{"d_model": 128, "vocab_size": 2048, "activation": "silu", "norm_eps": 1e-05, "bias": "all", "tie_embeddings": true, "extras": ["capped logits"], "init": "normal", "beta1": 0.95, "lr_head": 0.00946, "seq_len": 512}
Each number is 200 + 20 x the weight over its row's rms, rounded and kept within 0 to 999. Layers, rows and columns count from 0. The size before them is the row's rms in percent of the matrix's.

# layer 9 attention query, 128x128, rms 0.123, rows 0-54, columns 0-63
098,199,211,205,233,164,203,214,191,177,205,185,210,196,216,189,192,224,186,185,221,226,194,209,185,196,236,194,226,238,180,201,187,205,182,178,203,192,239,181,186,215,192,217,195,200,210,185,216,187,190,196,187,195,211,189,211,211,199,161,212,200,229,189,239
092,232,200,195,211,163,231,172,228,180,197,240,230,192,226,180,226,189,210,174,210,224,203,183,161,208,213,181,218,172,209,222,190,177,211,229,216,215,225,220,199,198,198,211,175,198,226,188,212,191,199,208,198,201,188,189,227,241,190,212,219,192,197,181,221
101,189,199,215,151,188,200,208,195,205,178,182,202,199,223,170,199,224,208,193,190,230,201,174,197,174,190,213,200,196,192,200,210,199,228,172,209,208,260,160,177,164,193,190,207,213,206,220,199,222,236,176,210,199,221,218,203,226,180,179,197,237,191,206,208
096,203,210,201,180,190,145,202,182,172,205,223,210,207,198,209,189,183,174,229,226,187,202,177,175,165,189,199,225,247,181,195,217,203,206,173,214,221,182,193,206,199,206,200,152,194,210,219,212,170,233,167,210,193,186,183,183,202,213,230,230,189,193,175,213
096,233,195,228,208,242,201,179,190,230,178,219,215,192,193,235,226,214,187,184,218,201,216,211,179,205,193,170,177,217,191,186,223,200,194,176,212,206,242,222,193,173,203,216,204,168,169,183,211,206,202,227,188,217,198,187,184,171,227,199,189,157,212,196,213
104,216,225,229,234,202,220,148,232,198,169,177,198,219,205,185,218,210,210,219,226,217,174,205,232,181,174,201,174,195,246,221,201,173,224,201,176,203,211,212,189,202,189,189,202,198,167,186,214,184,172,187,185,188,191,196,225,174,206,197,193,253,215,178,223
094,194,209,217,201,184,182,188,181,150,181,187,188,182,190,184,210,215,189,203,168,171,195,206,190,205,187,187,201,195,204,221,162,189,170,199,214,227,228,175,223,201,235,205,206,205,209,202,211,169,203,213,189,211,212,170,201,180,200,226,193,224,239,210,180
102,198,191,207,191,218,200,211,224,190,206,221,174,201,179,165,201,225,195,194,209,187,215,219,169,188,223,192,202,196,181,246,196,202,174,212,230,202,204,220,208,196,209,242,204,190,201,232,179,184,184,231,187,195,196,215,236,169,197,192,174,188,198,211,212
093,221,225,225,210,171,200,200,164,216,177,186,205,229,188,201,207,201,189,209,201,181,187,226,226,224,187,207,202,200,228,171,211,202,163,201,172,220,208,181,193,186,191,195,252,220,230,189,236,197,249,201,209,222,188,188,196,196,184,169,187,184,168,203,203
097,215,214,201,225,216,218,219,189,237,171,191,198,214,269,189,197,185,220,183,180,223,195,185,220,190,204,216,198,203,157,213,185,158,207,233,225,156,202,217,209,201,209,205,195,190,186,220,174,200,205,201,201,193,215,198,204,209,202,211,203,201,190,181,180
096,198,183,200,189,192,188,183,211,180,206,186,211,194,174,243,173,194,226,222,173,221,217,175,186,176,190,182,224,196,246,169,214,210,182,192,211,175,188,196,209,214,205,166,222,173,212,193,179,186,225,181,215,209,195,180,200,232,197,220,167,181,161,209,222
097,207,233,208,164,211,208,182,199,173,237,208,214,198,160,207,176,225,233,201,205,213,178,193,179,177,234,192,179,190,210,216,215,184,179,194,184,185,218,184,171,177,170,215,188,205,221,233,180,213,241,200,215,201,194,205,208,195,190,222,229,181,184,162,208
100,213,157,215,221,224,193,188,221,195,187,203,233,217,216,189,133,203,147,161,210,165,200,206,196,221,212,193,188,196,196,195,220,162,220,186,204,202,173,206,193,243,166,168,209,205,208,189,188,194,197,207,159,225,234,221,214,221,175,174,175,220,181,195,199
108,210,172,194,199,254,166,194,190,169,226,203,178,229,200,203,164,197,192,178,175,185,197,225,167,181,195,187,211,167,208,206,191,213,216,221,212,210,146,197,221,171,225,178,211,206,233,202,199,208,187,196,230,185,196,209,204,195,205,196,199,222,212,168,168
095,195,226,189,190,191,166,198,202,223,192,221,222,231,239,215,204,202,203,195,185,187,180,249,173,193,182,186,215,216,208,224,205,206,162,215,172,215,231,228,198,170,193,184,184,214,207,155,224,191,171,215,188,177,189,212,191,239,195,206,203,201,171,176,187
098,190,218,249,196,212,200,210,226,165,187,211,220,186,204,215,211,135,187,187,218,203,155,190,214,194,179,206,220,207,200,182,205,219,210,191,199,203,210,211,215,216,170,213,207,199,201,216,220,167,226,178,168,206,205,190,170,226,207,209,207,172,184,206,207
098,189,181,191,213,207,189,186,196,203,208,219,200,210,200,166,213,204,184,215,225,234,181,212,189,187,190,188,226,184,261,154,202,215,147,220,188,197,201,198,195,199,175,202,223,173,205,198,204,210,193,157,176,186,228,190,187,233,169,173,194,154,218,209,199
099,197,223,209,202,164,200,212,218,183,215,175,196,191,185,175,230,199,182,225,161,209,205,242,203,216,192,204,198,192,213,197,208,173,234,212,212,228,220,201,226,162,170,210,207,211,180,213,181,199,191,188,190,183,199,180,212,202,212,212,158,126,190,214,209
093,202,223,183,209,212,204,221,207,237,195,220,221,198,223,180,197,198,216,211,231,164,205,213,213,196,202,217,213,165,219,215,186,176,202,232,238,167,189,215,193,180,194,191,170,206,154,194,189,227,171,196,204,193,198,215,184,166,223,235,196,215,247,193,200
099,223,196,212,229,171,198,205,190,204,169,158,217,198,183,201,191,220,232,228,217,213,197,185,198,206,224,203,217,217,188,196,199,168,193,217,204,205,214,185,210,170,180,202,217,217,206,186,188,198,227,171,201,220,170,180,196,205,195,214,178,204,180,188,205
089,194,194,224,186,163,181,228,214,165,235,222,160,207,179,209,181,228,181,185,225,177,210,205,196,190,200,175,198,214,217,209,213,190,212,221,179,202,230,227,228,188,193,195,208,192,183,215,196,196,212,200,197,221,208,228,256,232,212,156,213,216,172,205,244
110,157,162,219,174,164,225,203,235,234,216,172,241,190,204,210,198,225,171,213,190,185,187,181,232,187,185,187,193,212,174,189,200,217,211,179,182,214,202,214,219,163,199,231,221,200,186,218,205,203,195,196,203,148,161,208,191,181,201,194,184,207,211,168,195
093,204,160,196,203,198,172,185,234,211,216,224,213,208,198,156,193,215,189,193,171,170,180,204,176,223,223,202,206,198,210,190,221,212,218,155,176,225,220,178,194,223,183,229,186,195,199,210,194,217,183,201,195,201,192,155,179,179,169,232,249,175,246,182,207
085,245,196,199,186,211,180,205,230,217,202,183,186,158,193,200,216,246,181,168,201,194,172,194,194,231,207,194,208,191,229,227,180,214,188,208,224,198,198,224,220,208,181,206,186,212,160,227,189,176,165,218,193,206,192,182,207,190,172,227,190,227,193,196,182
094,193,225,207,211,199,191,202,226,174,229,186,183,200,204,168,203,182,216,177,221,201,213,155,187,204,204,188,179,228,201,216,193,205,187,243,212,198,195,232,197,165,169,184,223,166,207,221,227,235,211,192,210,175,189,240,222,194,158,197,174,163,219,216,204
096,221,221,205,234,182,197,191,230,191,224,198,181,203,229,158,199,182,177,233,188,228,215,185,236,215,205,188,200,222,216,223,227,210,179,200,196,191,200,209,215,187,208,224,168,181,188,197,180,211,203,216,201,219,169,211,213,220,183,208,173,197,235,207,223
101,216,170,206,191,230,207,210,143,218,203,200,177,195,243,193,233,230,217,225,203,214,212,167,198,183,190,203,201,225,193,226,226,169,189,202,185,213,192,181,214,212,176,212,214,172,184,209,188,222,171,175,213,208,201,199,216,198,202,186,204,165,204,206,209
094,199,201,223,228,175,215,175,185,198,162,189,183,183,193,217,215,180,182,227,202,231,182,174,196,214,215,206,193,210,206,209,201,199,186,211,182,189,239,196,208,206,166,183,236,221,220,207,195,162,198,226,221,173,192,204,170,213,218,217,222,186,193,206,235
094,204,177,240,187,181,180,217,183,163,222,181,203,198,193,172,192,171,199,173,198,209,194,236,193,199,189,188,197,236,219,165,195,201,190,217,211,178,186,177,222,182,215,200,229,198,197,189,195,204,210,234,172,169,217,205,206,199,190,200,213,218,204,198,210
091,202,228,186,205,256,209,214,187,217,200,200,177,193,224,215,179,230,212,212,168,203,218,184,208,187,209,229,159,177,192,174,201,198,215,203,213,198,212,206,227,229,233,210,203,207,197,177,216,225,199,213,196,210,201,221,185,221,227,227,183,203,232,167,192
095,192,153,203,177,192,209,188,163,177,203,164,200,206,241,217,203,192,235,186,201,204,187,224,208,185,243,204,178,220,162,222,170,213,189,226,172,240,168,195,222,219,213,189,178,226,181,208,182,161,204,201,205,210,200,213,195,202,206,203,179,194,193,176,180
102,187,216,203,185,238,212,202,200,182,156,187,196,198,183,231,207,218,188,192,186,201,203,182,218,203,220,206,183,212,211,171,169,250,226,223,218,201,195,223,192,201,203,190,191,235,194,191,259,178,223,230,225,172,205,216,215,203,186,199,220,200,181,205,236
099,207,227,174,217,200,200,181,184,192,165,192,173,176,234,185,205,218,158,231,191,193,162,173,192,199,207,178,214,182,170,196,195,204,200,190,221,201,185,186,197,195,175,189,213,214,212,216,132,203,241,212,206,167,229,205,203,238,212,196,215,172,195,172,176
100,202,173,156,224,189,162,200,180,239,213,202,196,147,164,193,191,167,159,179,191,208,160,232,214,197,165,178,190,181,170,215,198,214,202,206,170,225,238,194,214,201,208,200,175,184,210,217,224,194,214,193,192,209,213,239,200,192,244,205,229,192,184,180,167
098,186,209,194,171,196,209,212,204,243,151,204,234,205,195,206,201,163,189,210,202,198,204,220,178,222,202,180,218,216,167,234,183,195,211,163,218,197,179,204,183,193,208,245,214,166,218,166,201,208,207,199,190,171,176,191,211,160,188,193,196,204,226,216,192
093,212,173,210,209,189,195,173,214,189,189,198,173,216,177,244,231,162,187,161,193,203,197,174,181,144,197,221,228,185,161,189,197,199,218,188,214,188,195,205,189,195,222,202,239,169,162,203,198,203,212,182,208,223,224,165,218,185,202,203,214,239,210,234,208
097,185,212,200,206,219,205,157,223,216,234,186,200,220,199,172,203,207,184,210,221,148,172,212,217,232,219,198,225,205,187,212,176,206,195,201,180,178,162,193,215,242,219,186,207,196,214,152,203,202,223,208,231,209,200,191,172,211,221,213,207,199,226,193,194
100,161,184,224,182,224,183,209,220,190,200,149,192,206,215,188,177,212,202,210,212,217,194,205,189,204,170,221,212,207,198,217,203,206,173,190,205,245,202,228,175,214,202,228,189,204,193,193,178,228,176,216,222,212,213,197,254,175,210,241,238,139,195,189,210
100,237,188,177,213,218,166,186,180,182,197,173,196,184,215,167,230,193,203,206,239,217,219,180,194,210,193,206,223,172,188,182,198,200,208,225,218,181,163,186,197,200,206,207,210,186,171,196,201,221,222,209,193,200,186,211,197,203,187,194,215,206,202,260,198
102,173,205,210,193,226,173,205,197,210,207,192,220,176,197,176,207,213,194,177,207,217,189,179,171,196,215,224,215,206,222,202,178,212,213,177,189,172,186,205,227,201,260,183,195,197,159,193,214,177,200,189,194,182,220,246,210,196,215,185,179,179,208,218,192
092,213,212,224,206,165,185,199,211,201,215,185,210,180,239,198,190,203,179,214,234,201,209,194,187,179,191,223,225,163,164,202,216,193,178,178,229,213,235,241,194,192,202,170,226,199,213,188,227,205,187,201,172,200,205,230,217,181,181,186,201,215,194,192,194
099,193,178,207,173,208,180,198,237,176,221,237,201,160,165,194,180,234,200,202,201,206,193,221,189,177,206,191,216,193,193,185,197,201,207,200,179,185,167,229,193,170,209,213,195,235,179,163,204,211,207,218,198,192,213,238,187,189,170,207,190,213,198,151,216
091,197,209,174,228,224,205,212,253,272,192,176,186,186,193,209,221,193,219,145,205,228,187,162,189,203,183,193,197,205,220,176,167,177,210,175,194,211,197,217,184,218,186,200,216,173,227,184,203,221,187,209,224,218,223,234,214,206,225,203,179,213,205,213,203
093,210,231,199,199,190,201,254,186,217,199,206,200,191,185,197,172,161,192,218,187,180,191,181,193,185,189,190,170,219,201,186,158,191,177,225,198,203,201,206,186,248,192,193,217,153,201,191,165,201,180,217,172,186,186,214,200,256,188,213,214,205,197,202,202
103,183,193,201,222,199,197,196,193,208,203,207,222,211,215,179,204,161,196,231,207,219,186,203,189,208,206,171,203,181,191,195,162,202,216,195,208,173,217,192,192,215,191,167,216,231,208,181,200,264,203,175,219,205,162,163,189,180,184,189,215,164,165,189,183
099,174,184,206,186,199,197,160,160,204,200,161,212,194,199,177,199,228,249,193,212,203,234,181,201,186,181,225,185,203,202,223,182,195,223,205,209,175,204,225,198,215,228,230,202,173,232,180,205,167,235,177,188,199,210,187,184,189,187,177,201,239,219,178,219
095,191,193,215,157,228,204,186,192,203,166,220,207,236,199,216,196,189,205,210,195,207,179,189,210,202,171,179,192,197,174,189,233,195,194,197,184,216,177,189,224,178,203,217,181,176,174,218,211,163,207,229,220,187,229,187,216,182,186,223,197,184,238,195,214
102,219,204,185,196,214,185,160,206,183,170,212,217,194,238,208,179,232,194,176,202,156,181,171,191,225,176,165,225,198,191,183,203,196,214,154,210,208,207,194,206,233,195,216,187,204,204,229,208,190,190,188,208,165,177,221,220,199,182,236,238,216,211,165,207
103,175,188,207,190,236,219,183,190,237,208,165,200,186,191,215,207,217,175,215,183,202,167,195,190,183,204,227,212,182,148,170,178,198,196,180,191,191,223,210,190,204,231,213,183,193,252,218,185,210,223,193,206,220,217,187,227,194,185,193,191,223,204,238,206
091,180,231,202,217,207,188,206,204,219,187,185,204,192,190,220,169,188,211,228,221,223,195,198,211,214,189,172,212,220,166,192,218,196,199,219,179,205,193,233,182,218,176,183,211,179,183,227,203,194,194,224,228,185,245,165,196,196,213,217,210,179,177,217,206
100,207,172,199,206,165,196,183,205,199,200,195,222,205,167,210,173,215,190,200,240,190,201,194,209,230,210,223,222,179,258,187,203,251,180,197,196,207,193,213,199,209,189,217,216,202,187,193,189,222,182,185,248,184,184,170,161,181,197,226,217,195,225,209,242
096,190,209,208,177,211,191,182,183,144,179,229,169,207,217,177,187,196,217,227,214,214,210,151,179,210,194,205,180,189,183,167,157,205,196,177,192,183,191,161,216,201,176,191,208,185,211,168,232,205,165,189,187,180,233,213,170,211,200,208,177,212,195,220,205
102,171,205,198,182,223,198,193,183,201,197,215,183,213,236,173,209,224,200,172,217,210,212,179,223,191,197,190,205,208,174,196,185,191,164,154,250,243,201,198,222,181,219,170,213,215,214,177,207,178,206,187,212,223,192,225,191,199,167,191,205,210,208,214,208
102,198,198,224,200,202,250,222,221,190,244,161,211,195,203,201,141,206,229,167,194,194,201,213,221,200,202,189,209,208,189,229,208,170,196,192,237,204,212,210,181,237,188,204,201,206,229,200,202,187,162,215,187,222,152,207,185,167,193,177,172,188,224,188,222
091,226,204,142,210,189,203,189,179,194,197,237,181,197,173,210,184,221,175,212,226,176,147,193,184,185,187,210,191,219,210,211,197,208,224,199,197,219,174,220,225,212,173,188,223,178,175,149,214,219,201,197,192,190,202,199,225,189,182,186,193,196,201,229,188
# layer 9 attention key, 128x128, rms 0.127, rows 0-53, columns 0-63
099,203,218,219,178,215,218,194,173,187,164,205,179,199,205,180,212,226,183,221,181,205,209,211,204,196,212,229,209,211,188,215,179,188,181,161,201,174,196,222,218,202,209,214,181,239,196,217,236,199,207,184,154,178,196,205,202,192,208,191,230,188,197,171,212
091,174,211,208,174,195,176,191,221,205,192,231,216,212,187,177,233,223,195,217,181,225,218,220,167,181,211,172,196,194,176,214,211,190,261,194,193,204,202,218,205,204,198,215,205,221,184,177,203,195,237,221,177,212,209,191,209,219,204,220,187,220,210,188,193
107,194,166,212,220,223,189,212,213,196,210,172,196,199,213,223,208,218,215,183,172,213,207,193,201,166,207,198,191,183,209,248,177,177,193,174,250,193,240,241,195,165,234,206,187,197,205,197,206,206,236,176,204,205,219,211,203,215,196,178,209,182,205,190,209
103,205,155,250,206,197,167,211,201,203,200,216,192,212,227,207,207,200,215,194,198,217,215,220,178,207,176,214,222,223,209,228,196,203,201,215,225,225,184,246,214,224,212,166,192,188,206,206,227,198,197,220,206,192,195,198,195,223,198,200,224,193,182,194,228
097,213,196,221,170,200,210,159,174,215,190,220,234,206,223,193,212,180,201,198,212,180,186,216,198,249,215,205,164,234,228,223,208,215,189,202,193,195,218,214,197,201,198,193,182,223,173,204,203,188,197,207,179,223,189,173,180,226,210,211,202,174,194,173,197
104,219,193,229,241,185,209,156,198,233,150,192,225,253,192,193,197,207,245,190,211,211,213,188,197,165,201,186,175,182,221,195,180,223,215,182,190,188,194,202,214,200,219,181,195,228,233,190,231,221,177,190,222,214,206,193,199,181,199,191,211,229,227,222,186
099,229,209,201,179,180,209,213,199,175,216,177,219,206,188,183,207,200,186,197,201,180,219,205,182,192,217,170,183,188,195,222,176,169,182,198,197,212,220,194,218,175,204,194,190,215,205,247,182,177,192,228,198,205,174,212,188,186,210,210,256,210,220,182,208
104,215,190,186,163,173,209,214,177,177,172,227,218,170,199,186,194,246,184,201,236,236,228,202,173,201,191,176,207,204,207,219,168,222,196,192,182,211,199,169,173,213,191,218,195,198,212,218,173,222,182,199,195,199,180,171,189,185,196,169,162,198,234,194,208
100,173,187,228,217,160,212,197,199,189,205,194,198,233,153,249,179,214,157,169,198,209,184,200,184,232,182,214,169,174,205,187,180,226,207,203,189,202,166,175,206,220,215,200,207,208,218,184,197,198,224,203,180,190,198,206,188,191,221,200,211,198,190,197,211
093,220,209,192,225,200,215,194,200,204,185,197,229,171,229,193,174,214,205,194,203,200,230,200,190,171,216,194,196,239,185,180,204,198,250,211,197,197,213,240,205,212,225,204,198,186,219,216,178,189,170,183,154,159,199,222,248,218,228,207,201,159,183,193,182
099,176,226,216,206,196,204,192,226,179,230,182,177,233,171,187,188,199,243,173,169,216,212,192,185,171,186,229,181,192,192,159,193,221,189,195,192,204,201,196,204,175,216,185,185,186,176,223,219,185,205,219,221,201,172,165,192,242,187,191,185,208,178,194,179
100,186,190,208,201,203,216,208,214,192,169,195,148,215,215,168,160,211,198,197,162,223,171,217,172,175,211,181,201,207,237,201,206,203,211,191,212,187,230,208,195,175,195,177,216,183,189,211,219,214,228,191,211,174,202,194,211,204,175,206,218,182,190,183,213
098,217,181,168,166,224,237,189,177,216,202,204,221,187,214,211,180,210,171,258,196,196,202,200,176,171,233,205,204,193,177,182,194,186,194,202,172,210,216,174,209,204,189,254,225,227,209,197,192,190,165,222,204,193,225,198,203,167,182,183,181,206,201,176,187
104,220,165,179,173,230,204,202,199,227,205,188,234,204,202,208,173,209,242,196,188,179,172,181,158,166,217,187,201,230,201,195,220,209,188,244,208,197,192,186,201,187,200,195,207,205,185,215,180,197,187,198,215,215,219,192,188,191,245,222,203,214,221,178,218
100,210,220,190,201,192,198,196,196,221,231,189,220,192,230,193,185,210,242,197,193,206,227,211,189,192,211,186,198,186,209,199,176,204,198,199,183,207,205,215,206,191,204,170,186,190,189,176,217,196,186,231,180,218,182,197,219,220,182,220,212,240,182,209,197
101,181,205,229,201,199,199,219,223,208,153,171,225,197,209,199,211,191,186,222,250,200,222,246,194,177,193,254,195,167,181,160,160,191,217,214,211,166,196,194,207,194,194,212,203,207,177,202,202,168,220,201,200,208,247,211,201,230,211,198,201,201,181,205,213
100,192,222,174,222,230,214,189,201,200,228,200,210,181,201,188,204,231,192,203,190,215,197,196,215,161,198,162,186,213,210,205,194,220,172,229,208,187,155,193,178,189,173,209,164,182,171,178,220,216,217,204,191,189,216,217,228,225,208,192,206,179,260,178,220
099,183,219,190,227,186,191,217,181,202,189,167,182,199,221,185,210,188,151,181,166,193,199,221,205,182,205,176,217,223,200,193,163,214,220,218,216,182,219,161,231,217,207,193,185,206,164,170,201,250,206,164,171,210,193,202,256,188,186,204,165,177,194,226,223
098,212,212,202,195,213,208,197,224,217,195,224,229,224,197,186,153,199,199,211,224,176,199,228,168,205,199,176,243,224,190,180,199,196,195,208,252,172,177,214,230,227,218,195,196,190,231,182,158,207,186,201,203,215,187,233,203,169,214,206,183,217,221,213,216
098,178,224,215,237,152,170,188,202,181,187,193,175,198,145,234,179,182,226,199,177,222,208,198,213,192,196,201,199,213,199,187,183,191,184,224,203,186,201,212,201,180,263,185,213,210,222,228,164,207,231,202,231,186,199,230,188,224,200,210,186,207,172,186,214
093,203,201,198,157,197,220,181,195,173,212,219,198,216,223,190,207,221,232,230,189,179,197,208,229,170,222,215,210,201,216,196,197,205,201,174,187,188,218,201,222,238,222,221,214,183,200,187,205,213,200,211,196,226,205,185,195,208,213,155,230,220,183,172,199
106,205,204,208,230,185,233,257,190,231,190,193,243,177,185,216,205,212,181,163,192,190,200,188,236,194,170,193,233,210,163,201,197,207,229,187,211,203,182,261,185,175,235,219,181,192,196,207,189,205,198,206,213,213,189,211,193,188,206,187,216,228,177,176,161
092,197,184,219,210,221,175,182,195,178,211,208,211,202,151,198,185,211,172,199,180,177,207,178,159,182,189,214,228,165,192,175,186,190,199,207,160,195,225,202,184,202,201,248,179,205,191,180,192,233,177,197,206,201,236,208,176,178,213,208,217,200,187,195,217
090,241,209,179,233,200,196,183,180,204,227,213,189,170,209,198,231,195,191,173,220,212,207,207,185,200,223,189,248,202,176,162,176,228,205,185,191,186,213,204,185,222,167,181,212,204,195,218,196,208,197,215,221,184,199,201,170,189,166,201,234,200,194,258,161
103,190,209,144,175,210,197,215,186,193,207,172,195,187,226,207,200,199,186,203,213,206,217,196,172,230,204,198,188,211,211,200,177,228,224,221,218,206,202,189,206,187,225,190,226,171,231,203,248,217,195,185,223,188,191,167,169,230,213,229,181,185,206,177,230
094,203,215,197,210,213,209,193,206,178,194,194,172,194,209,226,176,191,171,189,183,193,213,212,216,180,202,215,195,146,189,174,217,206,188,204,220,189,209,185,197,204,239,180,196,181,199,177,225,269,208,209,163,239,204,167,191,228,179,201,200,237,242,208,210
096,205,188,182,182,210,183,234,193,183,185,221,185,206,219,197,204,211,203,204,174,177,214,196,223,213,169,209,182,218,182,233,200,161,184,216,176,199,194,192,196,224,219,204,193,176,223,221,235,201,203,158,223,207,175,194,218,198,210,201,235,182,195,176,216
094,195,203,213,219,238,196,204,191,217,192,189,187,228,209,226,189,226,186,215,192,211,225,208,229,193,172,203,211,195,188,202,217,235,203,218,189,206,219,214,203,202,169,143,209,239,259,207,209,174,224,200,181,200,160,199,203,195,182,236,193,187,214,162,205
097,236,197,227,167,210,167,177,184,211,208,169,216,160,180,193,181,201,229,170,194,187,176,218,213,189,224,200,182,204,227,202,171,207,185,213,191,203,176,214,206,178,204,240,227,207,175,188,213,160,213,203,209,211,198,186,193,188,208,185,193,211,188,215,197
096,220,233,190,206,216,194,216,224,221,207,230,187,159,214,191,183,220,197,206,214,236,187,179,193,179,235,201,186,171,206,193,247,173,185,190,183,197,190,174,167,199,212,230,193,160,216,195,208,207,154,166,222,203,182,198,197,198,242,203,211,199,222,213,152
094,223,200,208,162,220,205,214,206,212,156,226,162,189,176,230,209,191,264,208,164,212,200,196,195,231,235,184,208,184,198,190,191,197,183,221,212,220,180,190,189,171,194,181,189,230,229,196,212,177,206,185,200,245,203,206,186,235,174,211,218,172,162,195,165
095,183,207,171,209,224,199,224,219,158,224,223,207,158,213,257,185,212,228,209,234,197,174,216,228,184,229,208,212,180,220,212,216,198,214,191,227,216,195,229,172,184,197,181,180,264,207,202,196,201,187,189,188,212,181,188,181,225,222,232,187,220,206,198,223
105,192,213,154,235,214,219,179,221,220,189,203,194,204,208,168,209,192,181,222,208,195,194,180,221,201,214,200,187,173,167,192,169,214,180,221,171,193,218,180,168,189,189,182,210,235,207,199,129,221,203,204,216,156,162,175,225,184,208,202,221,182,195,182,202
100,201,226,179,203,176,164,212,208,234,212,167,240,208,190,198,195,203,174,190,209,219,159,223,212,220,227,174,208,177,199,221,186,159,189,173,183,225,191,208,189,214,188,188,202,191,193,232,190,213,195,224,213,190,181,219,230,184,235,203,198,153,205,180,204
097,183,212,235,231,203,222,190,157,199,169,228,205,178,191,178,204,166,183,199,195,212,161,218,188,218,191,184,203,194,184,229,222,162,205,199,227,170,198,228,205,212,197,189,199,205,222,212,225,177,202,243,166,215,220,185,187,224,198,169,171,232,200,218,210
095,208,208,219,179,184,181,242,180,218,173,189,188,177,159,194,233,202,177,221,199,199,221,188,189,217,175,229,216,186,241,245,211,204,213,175,197,166,199,209,191,220,200,184,238,209,155,206,212,210,210,194,182,224,207,155,199,238,176,202,206,208,222,186,207
100,224,192,196,212,201,196,185,218,200,205,183,193,211,204,164,191,219,206,204,223,159,159,206,214,188,192,205,229,234,193,174,200,195,189,211,179,174,172,207,159,230,231,205,209,230,234,194,208,161,216,199,215,190,198,223,182,179,222,226,257,207,238,169,204
100,203,181,208,200,185,171,192,213,166,212,210,186,155,178,213,182,201,182,233,204,214,215,187,200,174,178,192,229,165,197,195,204,196,203,184,207,214,191,191,180,216,223,175,190,226,196,175,169,223,209,203,187,224,238,194,212,216,223,196,225,124,240,171,195
112,205,173,226,191,235,182,206,181,216,213,199,167,196,187,185,226,208,193,142,218,214,200,227,220,194,199,172,181,166,208,183,204,174,201,182,220,182,191,189,173,214,210,170,171,233,220,204,207,212,219,192,183,186,202,179,170,216,197,198,183,193,228,220,229
097,222,169,210,221,200,195,214,218,198,214,188,214,206,203,188,216,217,223,182,258,193,221,209,201,195,202,219,191,199,208,220,207,163,199,213,202,230,198,198,197,195,184,222,236,230,193,204,244,196,200,176,204,208,205,204,225,161,222,192,184,163,249,193,175
091,193,219,206,210,165,201,196,161,226,215,177,201,186,205,178,182,225,213,210,231,195,164,195,196,188,241,191,193,167,194,225,195,184,209,198,234,227,215,187,186,189,198,191,225,188,215,200,193,215,197,186,222,221,220,217,200,227,186,176,196,190,178,194,222
099,214,203,198,222,211,195,217,229,159,195,221,221,213,196,208,189,182,245,152,213,234,207,196,198,171,176,204,224,186,208,216,164,233,179,203,205,215,195,209,181,190,167,224,210,179,214,199,216,216,180,191,181,206,207,205,172,224,185,189,202,227,216,197,187
090,186,211,160,222,195,198,174,204,228,220,185,225,181,211,188,208,195,182,188,226,194,170,166,210,198,185,190,203,217,206,198,220,215,191,177,188,203,174,182,148,227,209,211,202,215,213,226,209,189,224,209,211,221,222,167,226,201,193,220,185,206,200,212,150
096,206,243,190,238,178,200,188,207,187,205,188,182,167,197,161,211,174,176,203,219,195,217,193,193,201,173,225,198,202,202,184,196,191,185,193,210,221,194,199,175,224,214,234,176,196,213,177,158,189,177,223,223,196,148,200,215,226,173,209,203,202,225,194,217
110,164,198,197,216,211,194,179,188,203,179,218,217,171,203,172,224,176,220,203,179,212,197,173,187,188,172,183,192,181,222,187,175,202,218,222,190,220,222,241,221,219,226,187,185,205,190,208,214,212,196,214,203,169,198,180,179,193,189,206,224,164,179,184,216
100,182,204,257,207,204,205,198,183,202,203,187,183,206,206,213,221,214,227,193,182,203,228,188,200,236,221,175,211,205,244,213,194,181,213,183,211,216,186,226,182,207,225,228,227,223,216,187,197,194,206,167,214,213,187,206,200,203,203,181,210,225,234,219,222
095,204,184,232,172,211,228,233,186,161,187,194,211,216,210,205,223,193,210,175,162,227,188,229,229,202,188,194,190,183,208,189,212,173,220,230,179,176,193,208,206,186,192,185,211,198,188,175,248,176,176,187,190,175,244,194,185,205,224,201,186,196,180,226,202
097,203,198,184,207,217,180,184,223,217,212,225,201,215,214,211,168,241,191,216,215,182,177,204,189,176,182,240,203,171,171,242,234,164,222,196,174,199,247,178,188,207,190,229,171,203,232,168,204,191,208,219,219,184,238,192,213,184,205,220,220,220,192,187,186
105,222,182,197,151,214,207,195,158,219,174,176,197,206,180,206,216,226,172,212,201,199,175,178,194,200,207,226,200,192,221,233,182,199,222,186,179,227,202,208,194,228,206,216,205,215,240,230,198,213,203,243,211,203,220,194,191,199,215,204,217,217,183,192,166
095,165,237,225,187,215,219,220,195,208,187,159,207,163,197,228,213,205,212,211,202,189,207,210,191,199,166,169,177,189,194,180,174,194,173,180,186,185,198,205,221,189,205,167,218,202,177,210,185,161,174,227,228,182,211,198,191,212,222,225,213,187,204,186,175
098,193,153,199,208,186,207,176,179,197,207,185,188,237,190,214,171,177,169,200,195,207,242,193,213,190,204,195,219,199,181,180,191,184,195,175,191,155,171,226,196,217,181,178,205,208,194,220,180,233,201,245,242,208,200,197,182,197,222,223,188,195,184,178,218
096,195,210,216,193,202,204,195,199,163,197,243,206,241,232,177,190,204,211,212,182,215,210,192,219,227,181,213,208,204,194,197,169,175,156,225,180,224,201,173,186,224,199,188,248,172,223,170,205,155,199,207,215,200,221,186,172,173,207,219,212,224,188,180,183
099,186,212,207,174,183,199,208,177,189,206,203,178,199,208,183,215,180,205,191,158,233,215,171,214,199,190,220,170,217,197,210,188,169,159,201,248,238,200,187,186,189,219,180,204,245,248,211,203,191,172,206,202,217,233,219,199,219,191,181,191,207,208,199,194
096,182,218,213,163,184,249,196,178,174,223,206,195,200,178,186,168,193,203,206,200,202,211,205,218,202,198,208,206,230,181,227,194,180,246,181,232,164,192,194,210,189,234,235,185,211,218,193,194,227,220,213,214,245,235,223,201,206,208,189,188,180,163,209,218